config.yaml
positions: "rope"
rope_fraction: 1.0
init: "normal"
learning_rate: 0.00373
warmup_steps: 407
train_tokens: 158700000
Each number is 200 + 20 x the weight over its row's rms, rounded and kept within 0 to 999. Layers, rows and columns count from 0. The size before them is the row's rms in percent of the matrix's.

# down: layer 2 MLP down (transposed), 512x128, rms 0.0684, rows 61-95, columns 0-63
# gate: layer 2 MLP gate, 512x128, rms 0.0706, rows 62-96, columns 0-63
# up: layer 2 MLP up, 512x128, rms 0.0742, rows 62-96, columns 0-63
down61,047,215,215,187,215,242,169,239,173,173,194,173,195,216,175,193,183,199,205,215,225,207,171,202,183,193,219,192,205,196,215,240,167,197,217,181,168,198,192,228,193,220,214,193,214,195,191,191,215,197,194,177,216,182,198,208,180,191,223,201,226,167,195,224,215
gate62,088,160,198,204,220,214,171,201,199,222,139,178,186,211,216,199,219,193,188,175,208,196,196,194,183,185,215,207,182,192,217,203,204,200,241,192,215,208,249,213,177,201,202,176,211,226,186,198,186,150,189,210,183,194,164,216,204,194,204,195,198,194,221,177,231
up62,089,233,204,212,177,197,222,188,212,164,238,193,233,188,191,208,168,210,196,212,208,182,175,182,199,214,166,209,201,233,177,201,192,226,155,220,183,200,167,184,240,203,198,211,195,213,192,197,202,227,221,197,233,203,221,193,220,193,181,209,221,210,179,197,197
down62,083,197,216,184,194,165,212,223,189,194,222,215,198,157,202,225,207,205,172,214,220,169,223,216,210,172,210,206,191,188,202,176,188,184,186,200,219,207,180,173,205,181,196,206,183,225,208,185,237,233,222,176,192,220,229,193,185,190,222,198,196,250,212,220,242
gate63,051,173,147,254,220,218,178,155,212,220,206,161,206,189,192,226,205,191,178,170,237,179,177,208,156,190,194,217,190,203,190,213,235,208,236,236,201,209,233,194,200,193,195,194,210,205,185,189,207,186,197,207,221,200,184,182,215,202,209,208,240,196,179,157,197
up63,042,196,223,185,208,201,226,219,211,194,177,186,231,230,190,211,187,187,194,192,194,183,223,212,183,162,220,221,211,227,209,168,179,218,213,216,194,184,218,223,150,226,223,185,184,185,222,232,215,193,213,201,228,199,134,174,222,198,211,242,235,182,204,205,204
down63,044,236,191,207,181,206,204,216,224,160,210,209,190,197,190,224,219,202,180,186,193,186,187,209,190,180,174,216,184,204,208,175,215,196,198,171,181,218,238,200,219,161,195,208,189,228,224,189,190,201,208,213,228,179,192,198,213,202,233,188,218,210,230,223,166
gate64,047,192,171,230,201,198,152,175,193,219,196,195,203,198,204,208,183,184,160,168,210,202,173,197,180,219,189,223,207,198,180,206,235,217,220,234,229,196,218,207,220,218,189,188,208,222,204,167,181,161,175,202,202,186,178,203,200,195,198,220,205,216,209,165,203
up64,035,211,224,225,217,211,186,183,222,247,185,174,174,189,212,226,157,175,176,214,197,195,160,196,196,211,199,199,204,153,218,204,212,206,212,191,207,192,194,195,231,185,215,231,174,209,197,165,178,181,170,188,177,178,244,189,195,242,163,214,222,204,209,185,198
down64,042,188,195,197,221,202,198,163,149,197,231,183,218,193,221,190,219,201,198,220,232,219,198,200,230,204,188,206,202,201,240,185,217,177,210,179,197,219,199,198,219,202,219,203,189,190,179,223,205,181,194,209,200,185,219,175,192,214,173,200,168,193,219,214,199
gate65,122,198,182,218,182,229,179,173,235,187,173,207,225,198,187,201,212,165,194,208,213,210,152,201,200,225,198,186,186,213,191,201,218,216,217,216,175,226,226,187,234,209,191,191,216,211,224,210,172,155,185,192,200,177,217,188,223,215,188,203,186,203,193,191,177
up65,169,203,210,193,186,196,216,181,204,170,184,214,219,236,181,210,224,154,201,222,198,229,213,199,212,225,218,170,183,224,205,175,207,222,229,190,190,222,180,173,230,222,222,209,190,211,188,210,158,182,169,172,212,204,194,224,200,207,177,189,197,178,175,219,167
down65,116,165,186,219,210,212,191,228,205,203,173,190,193,190,229,223,185,224,219,195,172,184,221,200,222,192,180,223,218,185,198,212,198,193,161,190,206,171,216,183,187,167,206,195,178,191,227,192,220,250,192,217,228,219,185,200,172,186,214,255,233,209,200,206,186
gate66,054,167,177,211,197,229,174,167,217,211,202,191,183,207,207,197,194,172,176,161,235,171,174,188,184,213,177,227,205,200,169,218,227,238,238,205,203,196,235,197,193,215,218,174,205,209,198,180,186,162,181,199,198,194,192,216,207,189,227,212,220,207,204,142,201
up66,044,216,206,179,208,183,229,210,198,209,225,214,229,182,213,191,195,222,216,235,181,214,208,211,191,184,200,175,205,198,230,202,180,145,167,166,168,170,172,187,192,170,190,217,213,201,193,233,214,230,226,193,202,195,182,170,178,189,203,191,190,175,204,235,201
down66,046,201,213,193,190,205,190,180,187,182,179,173,198,194,248,214,149,196,160,212,224,204,223,171,197,196,191,204,205,189,222,177,196,208,177,216,203,198,198,211,167,197,191,191,233,159,203,204,225,206,179,225,197,165,209,185,235,187,173,193,200,207,215,196,215
gate67,111,220,165,207,222,198,183,176,216,201,177,191,196,190,179,237,157,190,184,205,233,171,180,168,214,179,234,206,200,198,198,237,209,196,209,219,194,206,210,190,158,195,201,170,210,221,211,193,166,184,212,163,243,208,207,178,193,205,218,190,222,181,213,155,211
up67,115,207,173,210,215,200,236,220,196,200,194,204,211,201,209,201,214,205,185,204,210,191,235,191,205,173,197,255,184,189,196,176,165,195,193,216,186,240,213,222,231,232,198,185,177,173,191,155,204,195,186,215,147,200,209,230,191,212,212,209,211,179,182,219,197
down67,111,208,163,160,191,171,223,180,230,171,226,228,200,174,204,229,212,232,177,236,269,201,211,186,200,222,246,184,186,181,190,211,163,212,178,185,220,216,205,181,192,232,215,232,188,204,209,197,212,212,198,187,205,213,194,187,208,168,196,182,220,179,195,184,179
gate68,106,219,173,213,186,209,198,143,192,177,217,218,208,209,198,196,200,182,198,191,198,185,197,176,186,177,194,232,166,189,209,196,214,218,193,194,200,211,198,164,199,222,158,197,223,208,190,210,213,221,232,192,192,203,208,204,226,218,173,235,189,180,170,173,213
up68,098,190,236,198,194,174,177,257,170,202,203,201,188,186,224,215,195,181,222,196,166,206,205,211,223,195,230,178,186,214,194,199,209,197,212,198,214,184,241,211,214,216,228,203,207,240,202,203,202,171,187,204,172,174,174,184,192,175,204,190,216,198,234,196,200
down68,111,216,203,220,174,215,187,178,215,214,168,218,209,196,180,225,182,154,204,235,264,208,220,169,221,210,186,171,191,194,208,218,194,241,205,190,196,187,215,185,176,203,182,197,196,189,211,224,187,213,173,198,196,203,242,190,202,194,182,203,202,188,179,179,194
gate69,044,181,166,206,197,212,190,152,216,198,191,211,213,175,208,211,199,193,178,148,229,174,189,181,163,200,185,223,224,163,185,205,224,207,215,181,218,174,223,200,215,194,201,187,227,204,227,193,199,170,175,201,217,181,184,187,202,190,201,217,222,193,193,177,192
up69,033,212,207,187,199,197,203,167,215,181,194,187,199,193,194,234,199,160,204,178,213,203,200,182,172,179,200,216,211,185,212,171,224,206,181,186,218,189,170,202,194,228,203,174,211,186,206,193,217,208,199,204,181,168,193,240,177,182,199,245,223,195,189,206,195
down69,035,208,218,198,179,201,204,244,189,184,161,196,200,212,165,165,223,196,194,249,176,232,186,187,209,189,182,204,195,233,205,182,195,211,197,198,161,216,210,206,186,194,189,185,208,205,228,210,162,197,195,176,189,193,250,232,160,193,196,205,235,204,251,211,212
gate70,083,189,185,207,204,195,150,187,215,182,201,216,206,220,208,214,186,186,206,207,205,152,184,177,184,188,209,217,200,155,165,243,241,228,200,225,175,237,200,209,186,195,183,197,223,182,179,213,223,181,228,214,175,219,220,184,208,211,242,219,186,218,185,200,220
up70,069,220,216,220,194,170,186,196,187,160,241,213,164,196,215,220,206,175,202,221,195,173,196,183,218,183,192,232,207,174,179,210,229,219,201,249,184,226,178,225,239,188,194,208,208,182,192,208,183,206,220,220,191,218,253,210,215,204,209,190,199,226,214,209,189
down70,095,194,213,192,180,189,221,229,227,157,214,205,218,202,217,194,212,196,222,233,200,184,203,166,205,180,200,215,230,201,155,207,184,192,212,199,159,225,194,230,200,200,166,207,182,201,168,197,218,191,192,184,211,190,217,180,202,219,182,202,188,232,190,205,189
gate71,109,199,205,225,215,207,177,212,210,220,188,191,184,184,198,199,218,189,182,183,194,205,172,215,224,186,173,186,236,192,214,219,221,246,223,210,174,193,197,163,188,176,212,176,209,197,228,200,183,177,212,186,192,203,205,184,217,216,217,207,200,215,228,191,193
up71,108,202,184,176,180,198,184,195,202,220,196,179,206,200,239,205,221,224,196,185,211,169,219,202,207,167,173,208,202,209,186,171,239,170,203,197,185,175,188,226,201,198,193,191,200,195,212,194,200,189,175,184,172,220,193,172,176,194,145,212,227,220,214,205,191
down71,106,205,208,213,174,191,211,210,219,203,206,211,181,190,193,170,194,190,193,201,169,188,221,166,214,214,214,220,220,222,219,182,196,226,164,168,219,189,208,178,233,182,220,192,200,155,201,232,212,208,156,190,199,179,194,212,196,253,214,181,185,208,207,196,198
gate72,103,179,155,230,242,194,204,186,188,187,205,202,217,176,246,255,196,197,200,186,208,198,196,202,194,174,182,223,198,206,194,213,199,218,190,215,232,187,193,181,228,165,187,174,211,210,208,183,217,167,222,196,220,223,209,199,195,187,176,223,199,190,234,176,192
up72,118,195,182,227,247,178,189,225,211,199,218,224,225,182,216,214,194,213,216,195,189,212,240,225,192,197,192,217,197,207,224,194,178,200,192,205,205,184,185,182,217,181,205,212,161,210,206,198,206,183,219,206,200,221,236,195,209,178,187,174,188,202,236,181,182
down72,110,192,226,221,208,223,222,200,222,208,218,214,214,184,160,213,192,206,223,215,213,172,218,213,185,213,202,213,207,166,206,189,263,179,216,193,199,195,208,225,216,160,214,231,193,159,201,171,210,189,212,195,213,198,187,191,200,228,190,220,189,183,219,198,162
gate73,107,150,158,190,209,185,202,157,218,222,176,206,204,204,235,216,239,186,186,207,193,191,195,202,186,214,182,215,201,244,198,192,207,180,222,170,192,211,217,219,197,205,200,193,207,183,196,194,196,160,245,196,207,224,179,197,245,243,169,181,186,174,189,166,175
up73,101,197,172,219,180,183,215,177,176,178,173,228,214,220,254,214,212,208,211,216,216,201,182,196,201,215,192,217,199,252,186,200,186,208,226,205,184,184,207,202,220,205,224,196,178,194,158,157,197,215,188,223,200,213,198,228,207,217,177,209,199,177,204,220,208
down73,110,190,224,180,227,195,190,179,234,217,207,204,211,187,190,217,174,223,174,199,210,208,218,228,191,190,214,224,217,219,192,205,181,202,146,183,185,208,225,198,210,148,185,228,234,238,231,227,228,209,200,171,225,184,196,165,197,214,196,182,184,170,200,191,213
gate74,113,174,147,195,196,220,230,171,210,211,180,174,235,198,181,193,198,174,169,203,214,207,179,211,199,184,197,222,176,214,195,182,237,187,210,208,236,167,208,197,210,191,174,172,198,179,197,183,220,216,205,219,186,191,168,179,188,201,224,212,199,227,184,177,240
up74,141,213,243,194,207,211,159,191,168,189,213,210,184,184,219,224,177,212,213,181,212,168,214,169,209,215,192,187,197,180,176,217,171,221,200,169,186,242,206,224,192,213,230,222,176,225,191,219,202,170,196,184,210,211,211,240,194,186,194,204,216,166,204,197,166
down74,117,196,186,203,198,197,180,166,155,175,183,209,199,218,196,203,223,181,187,187,208,201,199,167,207,187,193,199,212,173,220,190,200,200,175,198,203,180,212,204,180,198,165,185,182,256,193,183,238,189,229,210,235,185,216,195,181,196,228,190,217,170,225,169,211
gate75,110,216,165,199,194,230,189,175,199,220,232,185,212,210,185,223,178,190,207,178,202,207,218,174,207,188,205,198,196,177,192,212,244,188,189,222,212,227,209,222,251,186,178,207,205,190,221,153,218,214,189,174,183,168,153,190,225,182,165,229,205,182,187,186,223
up75,107,196,187,202,211,155,178,217,176,195,213,205,187,215,225,199,186,222,178,224,209,200,211,246,194,176,197,220,193,210,224,221,205,197,203,165,164,210,183,210,192,217,224,184,197,196,200,182,218,204,164,210,179,240,214,194,145,197,201,192,167,172,215,178,190
down75,110,215,241,234,205,214,196,220,177,220,215,191,204,202,223,193,219,196,188,164,204,232,174,206,198,188,207,184,218,230,186,189,195,235,223,186,226,211,198,165,168,211,215,192,198,217,182,185,201,181,216,224,198,216,176,210,161,191,239,182,195,202,188,224,209
gate76,094,168,210,214,191,210,222,192,213,130,197,155,236,220,218,202,194,176,197,195,218,159,220,188,160,199,216,183,177,166,182,208,213,219,175,202,165,191,208,182,206,198,211,173,193,223,238,239,180,191,225,187,226,184,159,178,208,217,230,192,201,224,232,200,232
up76,083,188,200,203,213,202,223,207,195,145,195,160,222,201,205,200,206,200,230,191,210,188,231,181,153,212,204,164,177,189,193,225,202,211,181,209,156,209,188,176,206,212,217,183,193,196,229,250,162,196,219,175,205,188,197,180,193,202,170,196,206,227,223,202,205
down76,099,208,243,167,208,177,209,208,195,205,196,217,230,176,182,226,180,175,191,188,230,201,180,208,201,196,203,199,220,178,202,246,184,144,214,231,231,211,211,182,171,230,218,209,220,214,187,216,232,169,213,168,202,173,194,187,223,218,195,183,166,226,170,231,226
gate77,044,170,179,215,196,231,179,177,212,223,192,194,215,189,209,202,163,186,159,163,198,165,186,196,203,221,219,209,201,198,181,207,220,247,215,235,213,194,226,222,186,234,202,166,209,204,187,208,196,180,207,195,189,206,169,185,214,198,204,212,212,172,211,149,208
up77,036,191,189,222,229,220,172,179,247,221,212,209,221,184,179,212,168,217,180,199,182,196,175,204,195,215,201,193,203,211,183,189,199,266,231,238,230,200,215,227,204,204,192,204,219,200,187,194,185,185,191,173,209,186,192,177,210,156,198,184,226,203,189,159,197
down77,039,217,224,198,240,183,216,234,208,217,166,204,214,209,199,207,183,211,215,229,185,195,213,194,208,183,219,199,187,227,195,200,173,173,184,177,186,216,190,208,202,219,211,241,203,204,212,210,219,178,207,252,233,192,185,233,160,183,201,184,187,170,214,176,173
gate78,104,193,157,212,206,185,215,194,225,227,196,208,238,202,216,237,217,196,219,203,220,186,205,228,192,206,191,200,169,236,203,183,199,173,176,197,194,186,201,223,199,201,155,191,207,196,193,199,183,205,218,164,147,185,167,176,179,167,205,222,220,211,201,205,191
up78,106,207,170,205,213,181,229,198,203,216,217,204,236,211,224,215,238,196,204,210,225,187,232,215,206,192,201,204,182,207,208,143,183,175,173,170,196,206,189,246,211,178,181,168,211,195,204,201,199,221,202,170,152,191,160,184,204,176,181,212,196,214,205,217,201
down78,106,197,234,225,218,209,210,187,164,194,180,180,182,183,185,222,193,213,203,168,147,170,201,189,195,208,159,219,243,193,190,194,197,207,184,234,202,194,207,198,196,191,242,200,202,176,172,159,211,184,203,221,203,182,184,216,208,196,212,209,216,184,202,214,215
gate79,103,200,152,193,205,199,213,175,224,220,195,204,220,189,169,205,227,181,199,205,190,179,199,195,211,180,209,187,199,193,188,175,217,178,221,205,235,193,227,191,223,211,161,194,221,196,179,175,192,167,199,224,183,192,180,198,183,184,206,230,201,205,201,156,186
up79,095,196,186,218,216,215,164,218,202,184,189,191,167,220,222,208,205,175,180,173,223,218,176,216,186,205,203,193,174,171,219,187,191,190,166,218,186,207,206,192,188,179,219,198,176,206,233,220,220,210,196,183,195,200,254,181,196,216,196,179,217,205,214,202,217
down79,103,173,222,176,213,188,172,201,214,181,206,179,175,201,196,171,199,226,198,164,189,201,180,205,165,151,193,196,184,200,199,172,218,197,182,217,205,219,208,232,179,225,183,196,210,214,203,217,226,200,190,191,198,180,187,183,206,184,206,164,214,180,229,183,165
gate80,109,190,216,202,174,224,245,163,207,187,190,202,205,207,176,192,220,182,197,162,193,200,212,191,210,195,202,239,184,216,204,204,219,180,191,193,203,222,194,208,182,209,195,189,188,186,199,236,228,177,197,209,218,181,175,209,145,202,229,162,227,195,199,213,194
up80,105,192,206,192,184,199,175,224,190,205,205,214,192,222,228,219,177,163,203,250,211,219,193,208,204,212,200,170,208,203,200,191,195,231,190,198,189,188,209,203,198,198,179,211,219,221,191,169,176,232,213,181,168,235,210,202,236,190,156,225,184,208,198,197,225
down80,112,185,170,187,233,220,215,210,200,190,198,202,170,148,203,167,169,192,190,227,201,194,214,210,182,210,193,185,224,214,171,180,210,189,224,190,194,191,192,225,202,171,177,179,187,219,210,193,206,191,242,222,182,195,217,204,219,227,178,222,183,201,149,194,156
gate81,113,191,198,199,193,221,188,200,202,222,211,196,209,201,215,193,186,198,205,178,201,188,185,187,195,236,140,205,207,207,226,220,225,191,184,204,219,164,198,193,193,189,179,202,220,234,189,184,169,153,210,178,194,209,176,190,218,210,206,191,191,200,199,195,211
up81,110,178,204,174,182,215,195,210,183,195,183,196,218,222,212,181,173,212,211,192,192,208,175,195,200,227,156,189,190,203,218,184,203,192,154,202,197,148,198,191,186,199,182,201,222,220,180,199,151,169,224,183,205,191,193,207,196,240,196,179,193,199,218,200,236
down81,107,200,221,208,214,179,200,181,197,233,170,211,212,208,201,202,174,211,204,201,172,225,198,196,216,193,240,223,180,205,216,233,177,188,156,219,195,194,232,238,195,196,207,225,193,204,195,205,185,222,161,202,202,156,165,171,206,184,198,172,207,186,166,187,217
gate82,104,165,196,229,185,196,206,190,211,197,166,210,197,198,186,216,178,196,185,190,199,181,178,206,221,210,172,188,212,223,188,193,225,233,195,218,161,187,230,210,213,200,171,210,181,231,197,191,195,202,201,195,193,205,168,208,212,207,219,228,177,213,196,195,188
up82,100,213,218,202,212,195,216,221,218,205,165,215,178,195,199,185,178,190,205,228,192,184,191,203,234,208,201,188,203,208,207,199,224,214,199,224,177,207,184,187,194,182,182,223,181,216,204,194,178,211,180,193,226,222,186,183,197,198,208,203,170,237,192,203,168
down82,101,222,239,203,182,188,165,206,192,207,226,201,225,201,218,199,147,186,179,224,212,179,199,244,186,189,226,232,203,201,216,223,199,188,178,207,178,188,213,190,182,224,214,194,242,201,192,186,205,232,228,206,183,173,211,225,187,191,173,205,203,185,182,218,215
gate83,101,194,197,246,151,216,191,201,226,192,174,216,222,162,211,194,166,168,208,204,203,198,189,185,181,192,207,203,237,235,181,215,194,210,200,217,210,180,184,182,177,214,175,212,194,217,211,228,198,218,223,203,232,164,181,204,223,216,188,208,213,204,200,207,234
up83,092,196,208,159,210,217,191,202,176,194,220,164,187,209,175,208,204,210,196,202,180,188,203,206,221,254,184,195,187,160,191,209,193,206,204,213,218,204,225,192,217,179,235,193,215,183,194,212,154,173,212,202,178,251,219,225,179,192,223,195,174,231,199,186,177
down83,098,188,195,184,168,188,209,207,201,189,193,198,191,231,191,198,226,186,184,191,213,219,193,200,225,223,191,181,159,180,204,218,157,196,199,217,209,207,215,224,188,182,186,154,225,213,204,217,210,190,202,188,240,179,193,227,226,205,171,215,216,208,175,236,194
gate84,101,221,186,234,187,194,204,200,167,202,202,199,196,207,201,189,179,195,164,181,201,169,163,191,208,204,205,228,203,201,176,192,205,198,222,202,205,195,242,196,202,175,229,203,208,207,228,218,180,209,177,250,194,169,169,213,236,217,223,221,227,213,198,211,178
up84,091,186,195,174,200,209,154,203,254,204,177,173,194,187,215,203,193,205,238,225,199,212,199,228,157,206,234,170,183,198,250,199,218,196,208,205,222,213,186,201,193,198,181,188,184,194,188,189,234,197,227,184,223,200,240,178,178,173,171,193,187,211,186,191,209
down84,100,242,191,210,217,190,163,184,186,223,244,196,195,218,220,170,205,204,202,206,170,244,176,181,195,189,209,208,174,145,204,191,204,215,204,219,211,206,170,170,190,190,207,211,190,186,198,188,224,192,182,237,232,185,223,194,241,234,216,190,191,232,179,200,209
gate85,099,234,146,203,211,200,250,171,177,215,227,204,213,211,230,204,166,201,175,183,205,207,169,187,200,195,203,204,208,221,176,214,197,207,174,193,202,228,225,217,219,199,164,178,187,195,186,234,186,167,202,185,243,213,179,211,212,156,177,231,181,211,176,195,184
up85,100,213,218,188,208,213,189,208,146,183,220,165,182,190,200,186,188,196,185,186,206,202,191,190,196,223,188,206,210,196,197,196,194,209,209,171,196,214,206,227,271,187,272,207,195,212,205,213,185,205,173,185,185,217,197,223,201,214,228,185,196,206,199,160,188
down85,100,172,223,199,206,226,189,204,185,196,192,190,181,217,202,193,206,197,165,173,202,232,223,202,192,224,183,224,207,224,230,190,212,202,185,208,192,210,170,199,213,183,165,173,208,156,196,188,208,210,202,219,181,184,164,183,197,210,198,220,201,192,239,219,213
gate86,103,191,198,214,201,217,221,208,218,200,213,175,202,183,212,192,226,199,203,198,215,198,152,184,176,202,130,193,180,216,180,218,197,253,196,205,181,207,223,188,203,206,174,202,193,215,222,208,196,187,227,193,237,190,168,160,200,220,196,226,177,197,203,196,206
up86,093,195,206,210,206,183,172,182,185,185,188,199,194,217,185,210,171,182,198,198,208,190,230,211,183,193,256,228,199,191,218,182,216,191,226,174,216,200,194,210,224,200,220,200,239,179,182,198,237,211,212,196,161,238,217,241,202,195,203,170,215,188,207,211,219
down86,101,184,167,235,210,191,187,205,229,181,212,226,205,208,165,201,175,219,191,178,194,197,154,152,224,201,185,220,158,199,217,197,221,198,178,211,184,164,216,189,224,195,191,165,212,219,202,183,190,157,177,209,219,204,222,215,228,216,163,199,214,209,179,208,204
gate87,112,199,199,232,193,181,193,201,230,196,135,192,198,206,222,227,196,218,180,216,211,201,216,206,200,166,196,228,208,173,188,198,234,203,200,177,187,219,223,185,213,158,207,187,186,178,187,169,203,143,220,195,203,221,180,182,198,180,183,236,254,216,201,197,209
up87,112,217,178,174,178,213,167,190,210,223,199,208,190,189,160,201,205,202,213,197,186,171,212,202,191,199,192,179,204,161,210,204,172,193,210,223,203,195,225,182,188,208,179,216,183,224,240,207,194,198,207,210,205,157,219,200,200,223,198,224,161,172,184,163,211
down87,111,201,231,177,200,193,212,187,197,200,180,203,168,220,197,205,187,212,216,189,199,203,195,199,181,249,196,166,222,237,204,176,183,193,206,209,213,198,216,218,200,195,240,174,184,206,214,162,207,183,217,176,192,198,208,232,205,196,241,187,178,215,211,192,173
gate88,102,206,204,225,228,209,196,203,193,204,180,194,205,168,182,197,211,193,205,140,196,211,187,204,202,210,185,205,172,158,202,219,218,174,195,238,211,217,262,174,191,195,230,190,174,218,220,186,177,203,190,235,206,176,176,199,237,216,218,199,213,198,194,196,209
up88,093,201,205,238,208,204,181,209,190,198,173,195,201,169,190,194,209,191,214,163,200,213,195,226,200,195,186,191,168,182,206,217,205,166,188,237,203,218,232,207,196,208,225,191,192,208,206,200,163,216,191,242,201,177,167,192,231,210,217,197,202,200,183,199,231
down88,097,238,198,200,175,186,237,210,193,215,215,186,163,218,186,195,201,191,226,208,150,214,209,179,182,194,187,193,196,193,192,204,194,182,204,229,182,190,195,184,196,196,179,223,184,224,209,256,178,222,191,182,162,233,212,246,242,154,205,202,200,175,211,204,209
gate89,116,187,191,221,211,192,180,212,226,230,200,206,212,172,226,217,187,209,176,163,199,207,187,226,178,174,196,175,162,215,181,213,215,230,194,204,200,173,188,205,192,188,189,148,178,205,187,186,183,207,203,213,228,192,189,177,190,216,184,217,215,188,195,210,211
up89,124,229,202,170,197,203,187,188,192,201,212,203,181,193,195,172,221,194,236,206,187,173,212,179,233,208,215,244,188,180,176,211,171,173,217,190,193,208,201,218,209,212,174,224,185,227,213,206,212,222,225,220,161,231,205,151,212,175,188,197,188,194,216,192,204
down89,123,197,161,215,201,221,212,188,224,192,230,214,212,177,183,172,209,182,208,232,198,190,186,221,211,206,177,203,198,172,208,195,207,191,217,181,220,200,196,171,177,229,172,224,185,220,196,233,196,198,205,199,190,234,194,188,198,170,234,214,193,203,187,194,210
gate90,114,211,164,224,199,211,190,147,235,201,199,192,230,202,257,198,196,214,181,212,214,184,180,180,201,185,193,203,189,212,184,215,217,232,222,225,181,185,213,188,217,190,162,167,193,191,202,179,177,199,219,209,200,213,172,172,169,211,190,221,204,209,214,197,203
up90,118,197,241,203,206,215,231,227,163,189,188,225,177,179,155,223,192,186,192,181,205,206,234,222,193,221,203,206,201,204,190,189,207,199,175,166,224,203,200,216,190,220,233,213,221,208,197,214,203,181,186,185,199,186,225,217,226,178,224,188,189,173,160,200,203
down90,114,190,211,217,197,269,216,209,207,177,211,241,215,164,211,147,217,184,189,200,164,212,219,226,209,220,217,210,212,208,215,214,183,197,198,192,205,187,195,165,208,220,202,195,239,194,208,198,204,218,187,182,220,184,194,183,174,183,203,193,201,175,190,181,241
gate91,100,219,185,215,200,232,214,182,203,207,204,187,204,195,200,211,208,203,159,199,183,207,148,181,203,209,198,246,186,206,189,212,220,228,202,192,187,185,254,243,219,198,227,182,203,216,216,199,203,191,194,225,202,217,199,209,183,177,215,230,182,232,186,195,197
up91,111,167,204,188,183,192,195,203,218,210,187,153,204,183,215,202,193,180,239,169,217,199,245,194,175,203,186,159,215,202,182,213,190,214,206,215,218,206,191,167,199,204,171,183,201,204,195,215,169,176,246,173,220,188,198,182,221,234,187,197,203,164,232,194,215
down91,105,216,182,173,199,211,261,211,201,214,200,236,177,208,183,204,209,193,181,189,207,200,193,166,209,205,221,194,193,240,178,215,187,185,191,166,195,218,207,198,184,184,216,179,208,225,240,171,180,202,196,194,174,195,234,185,223,188,228,157,169,199,214,161,184
gate92,096,163,195,229,206,199,191,170,204,186,204,188,237,222,193,212,186,189,191,177,215,183,211,189,191,169,193,209,167,176,198,197,206,189,198,189,197,211,183,183,205,187,178,197,210,221,204,155,195,196,218,217,244,215,190,209,161,218,182,230,204,174,178,176,147
up92,093,153,224,181,182,205,198,176,202,177,206,178,217,224,180,194,186,191,198,187,215,206,213,242,181,177,211,171,155,184,203,184,189,183,202,215,196,196,189,209,197,172,187,194,253,226,236,163,205,203,211,179,217,206,189,217,188,236,180,237,193,185,149,196,166
down92,097,181,236,223,217,178,220,232,213,192,177,236,212,199,181,168,201,188,204,249,170,194,173,214,196,193,182,205,193,200,206,208,178,207,217,222,176,227,192,225,156,167,207,194,232,205,180,214,197,216,245,201,189,214,210,229,167,201,208,165,198,171,231,175,212
gate93,110,144,213,200,220,219,179,178,170,204,188,164,197,212,203,213,173,204,198,171,204,196,201,196,187,189,209,223,209,222,184,239,224,228,194,185,238,226,238,213,218,186,207,188,173,213,200,201,200,207,204,219,203,207,135,234,196,221,188,194,187,209,207,226,194
up93,102,184,203,190,186,226,209,206,216,191,198,259,229,196,198,198,209,204,190,214,200,226,185,217,171,212,194,203,185,180,227,142,207,212,192,203,190,181,220,203,157,199,182,215,196,183,218,189,201,195,188,222,199,199,224,167,183,191,204,198,217,175,165,208,197
down93,106,172,208,194,230,227,184,212,187,200,201,233,183,172,231,226,171,207,229,201,164,210,212,203,173,208,212,189,205,200,215,182,209,197,205,186,187,194,221,209,190,196,165,198,189,232,196,186,208,214,203,211,171,213,171,200,232,203,200,187,198,230,222,198,189
gate94,100,209,186,235,198,183,199,205,199,171,186,164,207,208,169,203,192,206,146,211,209,207,171,170,182,191,187,235,217,176,201,171,193,226,178,190,251,227,252,204,169,202,195,200,202,208,233,198,212,191,181,201,195,209,180,202,195,204,200,223,212,203,211,225,203
up94,105,223,217,199,154,212,205,204,229,218,178,236,166,177,210,200,230,180,214,191,177,204,221,231,213,194,207,203,209,223,204,217,208,190,221,205,174,198,198,200,198,202,253,195,188,193,235,233,191,196,179,223,205,189,231,187,183,217,198,168,185,241,229,206,192
down94,108,197,221,208,217,222,209,173,203,199,170,197,175,201,161,184,198,194,233,182,193,196,199,215,221,199,195,202,206,192,202,185,190,219,215,234,195,222,214,214,203,223,190,218,223,179,197,180,181,146,204,234,181,219,184,190,170,178,203,195,217,212,212,190,185
gate95,112,204,188,241,202,199,173,170,204,222,202,204,191,198,219,197,196,225,155,203,213,213,211,195,152,190,208,216,200,234,213,195,198,197,198,208,187,173,199,209,207,186,221,175,197,203,220,169,206,213,184,222,186,194,142,181,199,197,197,234,201,202,218,227,174
up95,109,190,189,232,214,166,201,196,221,175,179,210,195,231,188,168,209,177,193,208,184,206,196,202,191,194,217,206,228,196,182,168,200,202,205,192,207,192,175,222,225,203,193,203,223,229,185,224,208,194,183,237,185,214,226,214,246,207,215,148,200,199,205,200,203
down95,112,205,191,192,172,210,186,238,184,186,207,173,199,221,193,194,189,260,210,207,201,224,184,216,208,213,240,187,228,191,186,186,222,194,179,194,194,215,210,191,226,200,181,236,210,193,203,182,197,211,189,223,195,183,169,207,175,231,142,206,172,229,196,168,189
gate96,103,188,191,240,198,227,206,193,189,230,191,200,220,199,227,191,190,218,196,179,217,197,193,178,136,174,199,192,220,252,180,196,211,209,202,192,173,203,217,221,207,196,195,197,185,215,226,206,250,203,204,199,201,163,178,167,240,190,225,201,192,198,182,216,218
up96,113,177,215,187,203,211,212,216,210,164,202,171,173,199,180,218,196,181,205,209,194,180,208,197,208,197,197,212,168,152,207,202,204,205,209,214,217,220,206,175,191,229,172,203,244,221,155,193,167,180,234,186,209,234,189,227,192,211,188,220,185,222,217,192,192